{"n_head": 16, "head_dim": 64, "norm_place": "pre", "positions": "learned", "doc_mask": true, "train_tokens": 903400000, "steps": 6893}
Each number is 128 + 24 x the weight over the matrix's rms, rounded and kept within 0 to 255. Layers, rows and columns count from 0. Numbers have three digits each.

# layer 2 attention query, 1024x1024, rms 0.0421, rows 746-831, columns 0-31
147190116140122126107105133083151122146138157153135117111125081131133173113101148091107130109118
112181109100121168166146150149139110108135110197143076122148113114120098159092139077117140136132
110142108131190136137101189111110069146117121106135097111153148117121140143128119108132105112115
078153124094144156118162152160124112125125149105138122095146138139162173118091165159142102186103
093126118147150097146136134142098178160119135071137096108124140149106134101128121132105101170131
111112147121171115119117120160114151077082118113063160109133150087121136148166123147156079176128
172155124170163144168119128142104124095147132190147151129140092060097178169100093148181105126140
107152151126092159136131091140107123089112100135138125185144112131105119132088126144096145167132
147121177165109089118109095117157131100168138115111106128111062130153101095140129143144125132084
157135188093191110166154109118138119112143174134161150130097149125078098157095115115151105125152
112117192149109108118111104184082105149122135068107078111148124157132136200128148166171145121109
164119104149166083104126111120116148137150164142170134147149136073089086150125111142106114038140
101158137107128127122114098153094117162096169108124162073182075116080107115148163116148181122153
133114146106152107153122174101121126062130182094120152180162125144134193105070119099085128133103
131111126109172117159128166124109122081134189143140154116147160138182070156169147112124104104148
116109124117087173097155061117138141107151147066107116161108147121095094168119106154125137198166
064142117155057103137080179171124205100137123160124165087157121155097147131100130128137185091100
120155134112126117158163177181140120187110193140114139141091151128144154156140156136132157129134
170123155176101134133109073136160169115150093101141129132167093140126043119115065117092152147151
113105099153131176101138185118068121113168111126117176119173123109153130092123095078096085127137
106100111146092149114099143160172112119126153152105122185128121124154130117093157122129153141101
158121122165187133073145088103155188148118132097146175069121079192074150162105136140048115123229
133143145133130153123125118129108157142160106119107117105123133130117127140141096118100120119120
115148099131118125143105128137103106135142147125111129128102141119122134139124105147120102149135
128135122145112164131089131115120132115129116106135121110124164122146104149116129126142172127124
125144100124131142138109143118105137139132120102166126103126110131134133153122154136114119141140
118147117097136143143130109132120136117140122143138120124134132108116099138134135139138123142115
132137142134126142155125123122109124137123137111153100132155138156163120150138162136125141136115
104149136162102165133129138133133137140121126103133141105122124121116122124122123106153121136121
102128129143129137127154135136111124115108106141087113129124122123131120130127111140135141121135
149126108118114124113176142108143097131125094139140144129152142134133116139132136129115142088144
128121141108131126129124139140097151127135146148144120107153121103135129122143147124117132129128
126116157115116100120145127117131123126120124155120159141115153141130135116123130109114115142154
129105139122108140140104117129118138091131135137101126136123120124133123133115144140122122146122
129141134114116136127140143133128101129105102114122122142132120137112123130128113124125120105114
115145123145101143118132111133102125170142163118131143127098105116128088130118130140129121170124
137131133102145094126161124122129142128123161153132141129114121117121152133113127122089124140141
118106134128106137109135137115136096133109113140134146119116137122105146137130118111168118132118
116108108153141130135138136118135126121144121140121125132122131125131133133119138131126151149170
150130131137116111149134142122117127135097119126151133149123134129118135118129130135100132119132
147097141107127144117114112113132140104140120123119138127151113122133122101142126136122132130117
151131127126123145118124122141122148156142140131147115128151152144160095127125158120141137133123
111102118144123113110128151110113113139125098108106136126118117107110138123108125127139163171099
116131129138114143129125123126136115138143126127123145122147115120108110134127108118138118130121
108133117148126144143115161128136112131135119115112147134130119113132114130121120135135147117130
109135148115130125131134122128127138121130119116117123136118146117147128110149159109149132126148
132128118143130118120144159124118126157130131124129120136104130116132120142129118113130140127127
113129141103122136119136127147133094097119136118121140106122139121113102094135074143174135142093
129133122131131115141146143120129128149133118150103126139174130112111133132098132126142111123109
109120135141121134135130120136129089112126113151137123112163141102124122113134106113155123112143
122135133150141132139138137147135128141131153156113120141131129111127140132114140135144109121164
122116131128116143131111135131155103116114099126118152117125132143129117138142140127144148141106
128115142144125123134151151100150123127118113116093144158107125128142151119131101108116122107135
141125135121101116103134146104112125149131140129122112115116120139136122122122141129122154109134
123133107105130123144139141153110141106105098110117117143150137142150144113130117119117172106115
101135113123118120088130153115111135138118129115118133125135098122124119136099120140139119125124
114123131132132144139127113157139112119137104115127128128136150125129125122150113123130138130129
139131115142128125113111141132126146119141106110148139145133132126146130139138143127091146132122
122132111126121122160113145128136107122112114127136125119137148123129125119135139118134140113125
106140107129122124104139131107148102134127128125163175102142099129126147144135120136137112133123
148119110090124122140126126102142132110130114121144149121120114145123151133141132135097099109127
125129112122130159132113102149144147142127145146139136112119126119149122110144135146132131132162
132112112138156114137148118133121135129114130142125111139113142124121109095146111138143118103149
157131146165138128112114118142125105142136159134130089129136115134144113131136145150131115086131
139116155121139119110118112133147109109143122112133122112135127127137133115145138110137126107122
155136143107151146135136104118122143122137140142104109116130147129151126138134133111122145127159
099147119146131132152132134154147136105123126130115120126136154149133122151143117125148143123112
154118137107131111148140134136137132125132131126130137142119127136123124123135134131140132138117
111133132143127136114143126124109106113119117099137107109131110125119125118126129132114125139129
155139104126115110105128143095141137142142127120156143113127103159110137148128173131100117143120
093114147137132117120133140120118111120140117123130128100128113121124146108112131126141144125127
134170153105152141128133131135137147127109111130144138129139100147142151124139121126129121131134
168119113121141125122166123123133144131122113120124119111151105141104110127131130141129140134113
129117125120156157129124152131110132133136125148137126131155120128133131144122139120131121124119
149126162141154144121152117125150117111154139124130111122151130140125132128127128125132123126123
108136126157139142105131156129139096123153130119114104143106118139129123146086139126150134137121
122125116115106170108130122104130126117139128125152141113115118120114107141125144113142122167114
104144136129129153132111094141118134135133137131127119139133129115138113122139138132143124135133
112141135116121121131141113153128130140115142107143144111117122126099143117138117120129124128155
151133130103108109117149110137137139135152121139126130110127122123124146125152103130130103135123
152146093106143133135119114132149133112121121116140110142124125127100116134142134142121135122106
099140129133137145140137108122145094110108123132139145123146133128143118130133126111115110114116
115139133138140143142127138171131140114120102130105112128145141135132124108155111122160148099141
146135150128132159114099136127124110131129123130119097121154144159143139113147140135145120104113
135137119136124118130129086137107127105129137128135133154119146132124099104119114129134150141146
121109122149104101121118135099118122110119139130139130121130130109135142113101130125133137113136
# layer 2 attention key, 1024x1024, rms 0.0412, rows 746-831, columns 0-31
152085166137108127087134081152149142119173087115157085126097125131131074121144142119111110126148
153143097160122102111187169115124111136103128115175115096088163104104187096154146188163138117108
128109131153136072137143152162140124157144156113100147134095142178099146127119129168064122154125
105088125149158098128057130107105161109121138129121101166150078142104145106124090094113130122123
137141101076095168135122081137142134062096119160111129153190125149094108169159149145188147120077
094092115113099181124103132064108118098146127095195150101098145135163121140133135129081118111137
060087135095090118127116132106172161172156165086103118100093156171174094061144119081050124134126
149149120087099138153094165113106099154164143146124096135104185118098121077146131117195173132079
088124101110157078075169093120116119159080121076091114110146160135148131123174115133078145130184
142165107111129164092107158160154113154134116174132078144148091160146118143194132111113130122118
142125102156137147099151122115131192100106105103108098134134143093077163117053128152115084141112
077132153110096143142110117213150129096159115133131153046076147159095166095153175134125147182162
136116095131118127143116154126165155114122126139127104136166151099168105158159112117112133100116
153166158113126129093166146160096154112157098135167090078134161144153087195092120103139140099179
123141114131094130136076135161107116118131125150187096170154128101118163116135147162065103193109
193127126148121068143153135174085083173147089156152131178157137118134172060103113101064137126105
194141188091139104065128124067119139087131151156104148117082139184127109125146113117162123189127
105163127137130097112088054103115164096131133127158092099153096135148120122103101135162127093147
090132089095102148161134129172163125121131083108092097172091137066149187106078137125134076131096
153095098107151102185145089140129087220121094103131167175090158146128133173125154154153150131106
128151158126166146190132109188077115113091130091180089099176159102122177157124108151096152107103
167156126139137141171111136119111135136144172125127091128118132106189114086173058133197070142072
142109130155110153153133118133129119146133147109139104124104116110106121114131131139113114121153
132121148145116133139127127120118158151125150103128121128106126118141074113125153130118127162124
121134118137100124142116112133147152120112133123131141101094114127131111163119101131105133150128
148122139142108130123120127116134134129140126103141137119120129139118118129106104135110114150122
161129129094151132140127132134114133134150119124139159137140125111098142135150107145103111137123
134132147147123137127134137134090126127133136123104137131134152122145115153134134115098128125108
152142145149101114124130112156140125126133129139109101126109131136138114145121132114119137122117
113130126123115118137144119119143143119127118125138104138103121158105142132135101138148095120109
131108082122139161138135134135121164131107098130142132125141111099128120123124154145111117133109
132110121127133108115142124135127116125143164147120126119139137148111129144157109145106137107119
134135114147112102121119137091134160120107101111155154128122115140129144116132152138120138169147
127131140124122140136116126111137114133103127118101123117124151125119133113129113146137135142107
164119114137143147134130104127111129129125112140117162146133099116117132113121143147140153133110
093127145134100110104145154128153100109141140123133102141112121148134113110139137135122134133105
111140142120117132129136115109142123121136144141137110096115119123150130119142161120120131107133
139137099153147135136119133095151128134131128130138140139109132117109109144146103122145145120131
095166151123118132145126109125170121143156111134125115137114142140132144139110144097108104105109
134127121123129140117150123110097140170132099136139161125132114155110116150142141131080150140125
154129108120131149123136129130128126131118146116111137145120139117107114150124109134129117118121
138129142142130120142132151137140141158150131133146134149134129126152121123120129137161124154098
122130133119121161121124144119142118115138141125107117117107129141125101142104096100125142113119
154141100131138137129133125150153135121118124135125115125112117127128129134105133126146113139130
134137129116111113132128134147132107144128133134105145133128117135106140158118126126144132127125
129147117147127096121123156146134141129127134127105127118118146122124141135135112121126115123150
126113139137105135136126135141129155160120124104117114127136130124129111137133127131123146143119
112140118111146120106138156147100110115151120145125129142127157144112139132135108118153154121096
177130106139140131137135126105157146118112124109130135141141121115149130095105131131149118170138
112153114150140104133120124118111132133121125165129135149152141134132142133132123117134124141145
125129108126126128126120120124119131137114138127141123134123148131146120141118127103151122121148
123116105125135135114108150101133139122125108157125137098122149138135132128149122133130136126140
118132129137110146109143137113136113136109119144125117135099129135132120125119136139125143131149
142102141114110138118128132109122136153123153100142143114135103107149123118111127115119144120142
120141129112125110103107120109137131114148125148116145121138115139136135154105127130127145130138
123140109155112142115141136126140128118096132088134119110111110146133104132099144147139129148129
117134125146138121136115115101146136122148124137134141109144149138131131140121131123134100131130
161120129131126152133128159093115131145112120135135143115135114096130116152128127145137144134132
126127138139123094125118134111128137114114133138144118131120130150137139123133129118136115130156
135145111164110156126143108116146115101120119142117114114118122109115152106126137122154135125124
132140107138131145119147133107138142102075136109132140127105116136107110133144125127117136127135
105116123115121109135125131142120115117126137161115104122130130109130120124117101118146120122140
124123110143118131133132109127149123140131112150123119130145128127103094129130129149134131117111
121113136142110129120132141125130100136142124111126117149149123149168125091128098112144124127128
154128125112127138141133103123110131139094131136124147138132139153124137111119113135128113124145
104126142144112116136126123124127128126138134128127151136109115141103125140119129126117132120134
118135148125137135144127139139129133114160120132106129124152135147126148150120120125141129124144
133135111129145151126144128132136120123127134113110162133120140126132135117134127135148139121098
119128137132119120112135122140132110124123142139134145123122127120117102125107134132110110127120
142130107146139127125141148119138156143129126105128152139141095101121098125147143117161144135122
108135155131131122115110136143131123139148171124108093104141153153142115121134142096131123138156
154136123108126150143083103122115151123113122134130156127136113133119141131144147125127124129129
150130131152131139113136130139131122115127134126124121129117149100146120102128131158095127102118
161105128141144139120143143136124138143124149114127125129127138109134135141142142129134132147138
142164130139120146119135130130122115131140141128126127122141124133120141137113107125125131105112
110151159145139121125123136127125125136153137139128122138137115154156106137118147133118135144140
122115114117122123123129146133151116113123139110134147099105119128135123107136124142093126145124
110118155127141104133137135124133097095134144130119107142124149155135138129126119120127138133109
126136114136131125123155135138121127133131131123123137116124114106107142113128145125103123129124
109138122129131114121134137153135113132117127130118109111116133114133139104151132133112121110138
130125127121136131149108117134160116122147134141153163132149136124118104133136135130136097097138
103129150122128095103110110129125105121131154169132111106141135154127121137135095095124122144102
117120118131139122121129114129118145135118134138096113119163130141134134152133136095164125129128
152115131136108135117098109145136108125142117111136127151112142124120127111133110149128111153120
114142146106135114112148133131101130132140162153101140136157138122148110146111126107137118125131
113133122124125111128127131108129115136131143163127138119136103140097121128100113116116120140143
# layer 2 attention value, 1024x1024, rms 0.0609, rows 704-823, columns 0-31
149150142130107115107103113132125160146117099118122109185124147124142131083079134172143125086119
121156135178138102109149117096123127112143139125135139124126176161139137145171159111176141136162
112124115168126145083113091068116107148142150112151131152176135120163115098139167156127105122140
106092070121136092152153168117134122139135161136145123109095139129126095127178070188124150118127
123106106158109140135049153151200099154128165160059132149154136153085108132086090158105091109146
132078132105106147131150126092190146125147134125163131163162110135122174095139120142165088143144
110135102117107175082171165131158109131100101120156145152094145144104108102115134098081094093127
132149119106147154107066123158142139060125093163130144097096081113122114133141228117122136173126
103117174102178126104096141105107197120135102138100076104110111138115090087071122148141133094146
102147135130131124129159157139057125169161087116101141172126174112146140114147107163132136161102
149100154116145106152179162121133102136134107169127114135099118126126103124138095113173156101107
164112148141132113160132107155106107121148141140132105137164127125149130174128123156092154137152
159110114122093166149074120131148123105110098145147109138122110111143106077141138167143186104155
147114122150131134160120120127086117087105121091140161114198112149100138127100174157100145102072
148181121093077097127144126135124130146120151152146124138100151098113150091105131156157156152123
145074116062139130121121130088138133126099156101140193157109180123118133055133121091144097092134
118129126106139112161134173100171114150143134120140075151145145135082166092173157119143118152127
105118153126134179098106146138185122125113094115093134163120142149074094121126113171092086110159
146137177104092101139208134101169077142146136122143127150107103163189091183136116198116110062127
135094122108143133169152108130158094156068142180101136121089117102148187144186151106192149137118
175116128077203128123150134136153138134107087147079098145140141127145114116114163124167092084156
143141088137111139118129103153161079158119137097168119126126086102138158123082154128151121168132
134170116132127129177140148117184096146158158102092136128143114156066156145158166138095149136173
090121096133113130162081138149173108091146125149116111165079089087109156123102155130102103134162
115061115104152165085147107140203085133132074142151113133172118164117100179119105135130125136092
170117120149135082125103104065124142160124101035139153144112095115156129112122120124119095120128
097086137116120126130157114136097118139131095145127057117131117105122176141185110116113157133158
127117093087154138146121155182137108118146148190138079121138116123156146185134139141083157075083
082108074149167171137096175128192131151090074090146094147157127128115120175088153114157112123091
145144170115141139182089155118160137091092078156104220118115109151149190108178139148140162182148
060093124155113108138144175137125182128087130136139104163109091130125092151159071146106136072122
141122151103131187112148163118108139103086105121156162057083073146152136137142102160165158102113
094135145097136109138075179149117089106103096136102148171141158158122121096130102121131143108091
132166114103158163119147100136163144153112112121076093112173138109099101100108123111132153133093
156120151162102137130131145189182112166127133152143132170067079124136122108116129077066154106145
158149093120097145141167153123140137148115110188121143168155144087091141095159143120075146107126
105153126117076126121129165106107051141098103088116149073169127089108133184137135164121128170112
128144122114140126144106132124118165170106089109092133094096101127133158119126162079148077154152
155152084104134148122121146089100141130092118089103121138091145146122152099132122113150123140083
130096095135160117119152120151178122121142144118160113108143140108102116112133161149179092165134
136138091088124170111152110128141131155139109159093105113099079130184127129084121088101126115103
149076143121124124100067175136163137142115143148150121146112117094109124090120112087133096121142
141098103140123127152151167088159103133139095151169105133121084128111141176129107125204103127109
107082106094158156173147087096180108163113143131127149167128121144160115087100102131165125147127
130095137116101119132138147122101154152188142103144136115115089128167160120133172172115146160121
153152178106163161153159172155124043057110102157135133191146104117165193112151110142094114087134
132102153155110179135140134098083152139143132106158130198150148066099100065133132063126167099138
150096112131142151111154086123113150105099105122119121120109106189107136165140079128159127123127
154122111180113077052151131168107132120101162123105161160110139145140053151150126126139149128127
120104148110120118107097124144134126131162117134166166140076122126130104125152141107109170131124
130169128124137135133134103124128175146096106148148137120089113118150158114133120091165109127145
104116101091107119114127130123111169135113127151138136185096167158165089177059118148121108127137
131156117116147133139190168091166103094095126185155137150134161095073084132156127140168148142122
113156113091121182120101132123113115110145161069119117138126080106125192106138161120120096096127
117030119113124120148155132112137073099105147108147163090168122135138147092140134117076131137116
154138140107075151089138106111099142125138071139110125111112133120115148123152118113172084116128
120146151109172150144100222147147101119105092082098168138130096101098082079132093123102112141105
135097124131125122154175131161114130192105095143121161160146124108128106124117133136079086120114
118149145138125107142169156095102137133101085186157106165108114144115122117112140137138117110132
101159132092129157089173100141145209160122113123121065139138122121098104092145122145139134111096
115130173120101117138107132103101151116105080111139083099155146128130160190057126144145102118139
130090178124106126097136119140069152113135141124081100139102177107167088079094140093115109078138
120070083128104139153124120130106102170137125140173134140085135158164168104163100141134109107109
137138141136112109100097105138176095123124140143121130109142111144085103179103090115112097140103
142168126131111126128121115146155150129127102147153105130149151125125135114134114142114147146127
113139134135112110149107147119146136139107127150138141127134139144113130115136136138138126137145
128142136084149152144101122121129132101105136086134113119143076118153142140097158077102146125116
116143170158142139129148141099105158145116132129133122148136155150161140136118132118128127139116
119135145146138121125074102132112134138117139145158119139117113148145116138134091130165154065126
121120130150095139131120125121111140111127153130130142111126132157151094122125117119176161121113
132125103117107101103151103082153161117106127100144154117112116137114105130122137118086110152130
147126116121117138135107129122128136125110128113136146129151116130114132139134148150133140140125
113119109134143100119106108126183165124125108132119141100111115104152089132170118139120126100126
128107136132111111134123126128139154096103085147146125147122107164111176123135132134135117094128
146104119141139157131139113092159094101118141124139145097132120116098138131131115083116110159112
140170115111110136129114135133104115132118125133104120142126168118105123140150135105148135144122
125141152132133133123100124117137119103110109144157138117124101124103111109133143132096130126128
148128093144112127132137105159120103116135124107122139086124138116131111157117140098165110140110
148112136123121123128135130126141134128147119127138138139126091129118170149124166115126156143127
143114125128114094135126139135123133109117117119120159125136094115099134127150141110141107124134
099129122142161129108117108134129149118104107148137151155160128130132156129178128133115144139137
127117125116141124140165125129117143122145116100116124127109133162090164156143150142137140147155
105122152141123128152147131142101094112130119150106123125136128148166162148132138103158142098095
105118137154139123119110116148136123116122105116130115120093139106128199145155110123106144125145
078142158118128118138137134117099114126134150121118127136143122126103096131109126162118120103130
137130110114126105112181135118095144125142092115105167144146112103118128115139101101149104108157
097132124133133157134145151096094111132099129138106133113126111122114100106124119123141137117132
096151116142133157139135104132124088128103107112099119101115160142125127148147136093152156166094
115142149096120143147131144121117074106115102125146151113167154149159134131120170088124131123134
113106110143148153142125146109149116100113114142108121136122128106133125167129097112125108116104
120112128125141122143125108125130122158110093124105140103152130082141116102122120133127146136097
129105113090137091127105147103117105133087137148136119121154164122154113128130128129140147103134
113122143115152144160153092138097107140118136147114124146127139124142114135120092152128143159164
121137120130116132118155129103114175142149123143114165162178121139134138125132139146116157122095
121158095150120104133161133138169126168126117140125146114119129145132130136128134118135137144110
145157085088110152140163107147093084123134110109103140145131140107144167133142112159137128110119
124146132131099111135139140158130150123105095144099147140095141125149155140132130114147145139140
126133159124153124135144102107100097102139118139137130110118108137106112137130107118133103104148
145131110139132158165167139129149085125168132072110114148135118121148145116104116145137146167111
094122156121137121099129119120084144152126116128136142140090120139104117104111106128135115128119
112148113120103103140110097110147128092118106117136147122151115107139161100123101147159118122152
152134159152116105118115160123145171115139152140151123098104098125092166148166139141094126143145
103155098133122165121132155102139080121148161134122145146119122135102133143137116129119108147142
134149132111151113154097149141133134112128134106140131123112122138127113110128170111135137179139
142103129126143102137144131113132132160114112127161134146110092142120124128157106139146113132142
155108118128146123148132157117112136078081119100160145145153082128123125105129144084140115102121
121165141088147132112189128121103152121127167127119155124125127108133150099099143129140141122144
100118134150103117144116117117121130110136137124124124145111106133125141139155101112117109175128
137147123095156100096134173119188117095109152124144143114115147116124110087126101111099138154150
159158121169109087119094156130135166134114107130130172125130115145088133158124137163139087115123
102100139104099140117141124157134128131121117097119138145126130117124131140151114134095129093106
111128137119141146130150150141134120116119107147142126133141136114153144136110137106132136152157
093147161128090179133158117171129108108130116137095121158118133141150105121161109113138132141115
161164135145128075151104136125126165149125169139108128138082140119126147140128159144127118115121
124103117139105104129145116145105159121131145120105120135119172083140162118118138132115145117112
122134108110151139129176112127137084147123128147106127137132127129122134100158132137140115107120
102103134119139115116097133150135145157138139118077140129111133098153102140150104149132111098127
138082144108143140122129093125125125132128121151114087132111106154111130126144122134109115082100
113139146114104163127120116131129145136130081140080128105144124108128163113133124134105145099111
093168131113137174133132125116128126115115079141117113162126140113113128152118105118129115132130
# layer 2 attention output (transposed), 1024x1024, rms 0.0421, rows 704-822, columns 0-31
115119091115112125118097158115099145138154168102107148107091178131105132187155151126127114147123
142056167064137121181089151172141095151091190136153103100131132148130128090141152139091061132073
172125137086158161196139151196161148066124128137165129139145122139090139130109096103098158186137
119152149106141153125120127173142143108082130105116171169147151088136132171110134166138127157129
124160181090111134110192093139067177061088098087165154129110132074168155125123106116171161158127
159216145164131159167085127124116136140114109126078142038108123165108130134166163122145146106130
139071100144120097130116098145127185120150129124107140070122114124150113182145097141150171123130
111115151140140093195136101080124152145143134080130123135135207119123154108141095097122122073115
099134090184077136141183098169178041140126176157095152163154114177146113131109145175140083176137
158112132114128092123089134149178116111097142115138131146115084118143061082135088093133154084108
100129133132062141092079160120157172136143129128185149131156118172093075147124121121108121126130
145135107127127143119080143104153153141111125116129148113091112111110131113067113120154087141069
103155124154121127135171140138137143136169119134144121162112112156171141172110127146119134164146
083146102128132097070138147165158109140180099135143111145061141097163112154157105114098093151104
045169127136135143164123167117094098143135084148118107121122132134108142139140155150117123111092
118094208212155165208111133114162124165112100130154136084151114144133119113106121137123124166154
137119155120086126116118126130092151102127074115145131118080081164161132178126177145083104100121
097143125132109097119154071134089138112128127143116109086088070141142143115164134119172152107115
103114114100176146131092105141137129161051135157138131077150125160070145072132163122106113164127
103142099124109090133127167131095181103138081070151165128125167115103064127074123129113177127089
095159162167071113112132106179152126118160126144146156142110120173109152158120108129068148171098
110129142121146129144102143145137174098134151120133123107106147130105123143161131116152074092118
098090108128147108116145143127068137083118128159120144129130131101152170115115093083136120101113
115126192099126103101146118106113149127172085136110172113193192158152080104127155133160167158142
136156163164108124123093101132072110108121178160123104098118136116139197119132191121114146127179
113140130124125136118132132210087140096143149181126054152130126117121110132127128140167148173126
131123139091116158137122185107177146110136147081100146144154156138154113125074116119136105116112
145168101157091103115108127121101083145150119124160170153146106219097163073119144130157112160194
175121148083108085107116068125085068109162144132100131091145098118138132092154143173081174173144
093093121130087118066140126151123141104178173150157073142131151114106048144079104155101088091092
166197137125153148121098097129122104112135152118110156114139121124129136080082128109157183117117
107110103179135140145107146211186074126107122156127124139183185080121106166093132120113138170127
135132133161112130124145078086128127112145133125133153132099124083136097177129105140112112079154
123037151160119154088125157115084122150128133109150116151111126155123168177151144114152146126135
095157161119174118118151121142085187186150159125112092085147213148108143096119131163180099130113
101116129147112125129092122107119170143145138126124100089151174133152088134156139119132141183082
176137130092143146133120099091117153157169131117182138143060103147162158084169075139148134114157
126094131134139123165141147120080084114141172120149144142152155139125070127123091164109174141111
118125180148144096162114103143144160165176143157094141122130119098139126159100138131091164099146
143142170157145128177113124092096066160117089120115128168088106175105119135114095118070173093148
165111163124121114120136115114148154097145170129128174099150184174101141114165154158120146099193
119169097152156122112191095108090131104127116154088098136108155145148111160149114181112153170143
116098107129194121122121085163060105134140137111109133113103124100136127129146114122083155102180
164130173195088118048080122179135128104132106126125092110147136104097155157126137086069125127141
135111137142144133111098107130107094128124151124124116122092150109115128109121122104158118110067
129155092103128095091097101087110176142159134104126126141117146172126100116134157147175136088180
130144144129186101137099097117134142117134133126113129095120172183144116162123176158146132170095
118193122125121092137103122116111141144168130157118138160121130153155164131131127128113113131131
115140138071139158180170125112106132132126099169126097140183116091120141111113089076161154091081
124174126140130115134112148097146109131125158123094095141155200129094132053090146127178151094079
140114111135085086109118125118124145138202186097090076120185142159141082197117126100161124148119
100148134141132144127120119118140142120142130117166137114121160134066159130163156125121106135094
135102116150121149139060132148123132173157138120126096081131124143184148161076118125114135181141
106095141122141053170075090145101136133118129186113118127118113138155096151116099125129094135145
115212145168111102124078090140126158087117097125117094125101128140092093133163085134191092100121
136111139138199123130145105093092158107129127135150134093109133113151157139112106167106140112141
143152138130073101113182078201135167088127140155115095137128131132164147151155125130137121146161
130149165127140146110098133151141122124135124122155130094075069136089163098155135139124122118161
128125121136149122117072078175163113164166139155099134099100105136102148115096160137148131096141
157137164158085126149105123173131094104173146129128156172163131145148178170108110078118155114165
148182100163143153115142098160141093157120156181105154172131151119097142101189136136141099171176
132152119095142167172131153141111076128102085130165127127144057128096156147171110131167164119168
128177153159107125156135151150151158119130058110157164111157155114077062118085134106149156178143
134153088106122150151118131119083163158150118140112082149094174101103153073121194129139148142180
123123137137121165138123133122133089135136139141107112146130103132110141135107143109150124106108
140107104122148140130118122095069142113131132100102135098115120123106123142131085125136151088097
123120141149121150111171115139110110115152089144106154130127127112112109122117102141143097124150
140124117104118131134106076149116147119143107129153176092116130112101097145131117126152159126133
138143133120117117113165170127131129154130137151110130123148132109108147113093144146123141194128
129120119149157105149144140098095138113138119082153123130142099109102106155143128123113139125179
096127118143127167113100150143126112142148098163094073148168150127140162142140120171148115103110
153138122130133130116126106126133092119156157123143104149098177102118135133118122129116126079130
109114156140118110150115144129122102106145155171104134114148129136122139140109126123155104098111
140130141121124137150127092107137104128123141153122110120116150115115107114118112119140160123117
106110142133147154153107094102111107097133123103131118155161158155162098121148137149163118115148
133088119135145111116169108125092146072092141084145128148129117113143166133172129118117146111119
155116106131103095151141108113100132155152160141124124127095147144160152131138104141125118133155
128154135120116109129160140135151125149121140126114103169139100113159150118132149133056121111153
111150154132137101131114109130094136112131130149125101113117181136111114121129115124125104137125
113136137139117108147138126120103126134144118126144129135129122138142130141114130130103176089132
135133126122116125132160111130123115135142134114131083094127102167131115108106130126130128131090
100128105151129152134107152099135124132084111112127110101151122151121119106117126138097102118100
134099090120133126080140129137142159112144125086162123173104140123111112142128151115126133145160
136155086093131147121145136120116139124166111132131135139161126142126097123107164154162128126132
129126073131107135127131117132149161155131125136138149112105126095158139144115135123126100116133
115098135150133109138080168131145128124097150147115131109129145136106127145112111137116123136134
160132115141131091109156131148158136110174134105151120168130126118166152137138134142079089153120
156106157130142086125135165127106163119157147106158154164140136110116133148133124137107090115130
125135156134159146107148097127136127117164144130130101139103119140129101127122134109134115144130
105111091099116113137141113125135123156144142119128146131145147137129132109127138126121134163141
156112136128124116108138138130117149115148197160159150148122140177126139143135140158118125109154
090138150142150180119169092135127114114149140105102133120096148092132113138126102113162074137114
116120097098111110107112176120125161137125141121143147123127114154125157136128147148127139101097
133142130122106129113103096163169120139109119116139090091096117136126129087131103132152130177182
150095187133139095124084120120091147124123138123142148122131147098105120102115132120137125132139
136093146146121144144131155137136165123125175151156140120115149136168117119124149114075105159141
147095127112154090143124099124139147174174142139142129129144108122111119145093124167161169163108
105148141128143115145122113113119145125094117080132153134165137118140158118125130145129139151135
100126110099122144134107141093117157129093106149143172121115132100110127103103130124111135163156
167141100127140113158132121152147117117139142109140108110132136134145136161133131118107131122132
122105153142112110157145169147096120182135140162118151111077133136126115159116122136135130171145
130085111139107120161095077120125143148115125155139153151132162134117135095140107130161127068130
146117116155154107147111117109075160146071091119130178068128132124131112111131123152156168105140
135100124143100133084167075147109114154141115127110131149131118142138124124113092112146118082101
096126128123127164129101130142122092092124110138119117108158155112129130139090126135136108112092
112155150150127109127126082122114104159157099111118105087112114125145103127137066163101124150140
128105098155110124116116149143166168145118105113124137164129132103151141150153115123108124166129
111103141132169112129127103115121163115129131101141139064104156131116116085141131155163154097140
104104120151112134131122102121101158158150106122106108140136100161171117163116107144142094117107
145105156128126139119109100149110079103134137145138093111096123143146100105137112119111130103096
150124126131134098125084186127120168136138153176155110118111127139117142128128144133170122132173
163144095115116105146151084152130121168129124101125155119124136121133138145122125159095118103132
169135119105128068138133142117145169121162144127137148135122148114154115113097155127109135142146
099095130124115128133085124109112137131161103133123151096135145105085107123128083134163127093133
127147121144116119138094135130156122178125126179145114143166138114095141146127144128142121152111
134121133142141118145112128135099170109128106094138165099126130124135110148129096125109134189159
147158163110128098125122166143142145108127127134157097110124139149136127146123171136117127158125
126113155139127138122112134131130134111113154140156168120136146096155137146137107114133099140147
141102103122103079123128184108141144139147196137117158156137146117108139153146146142153127121156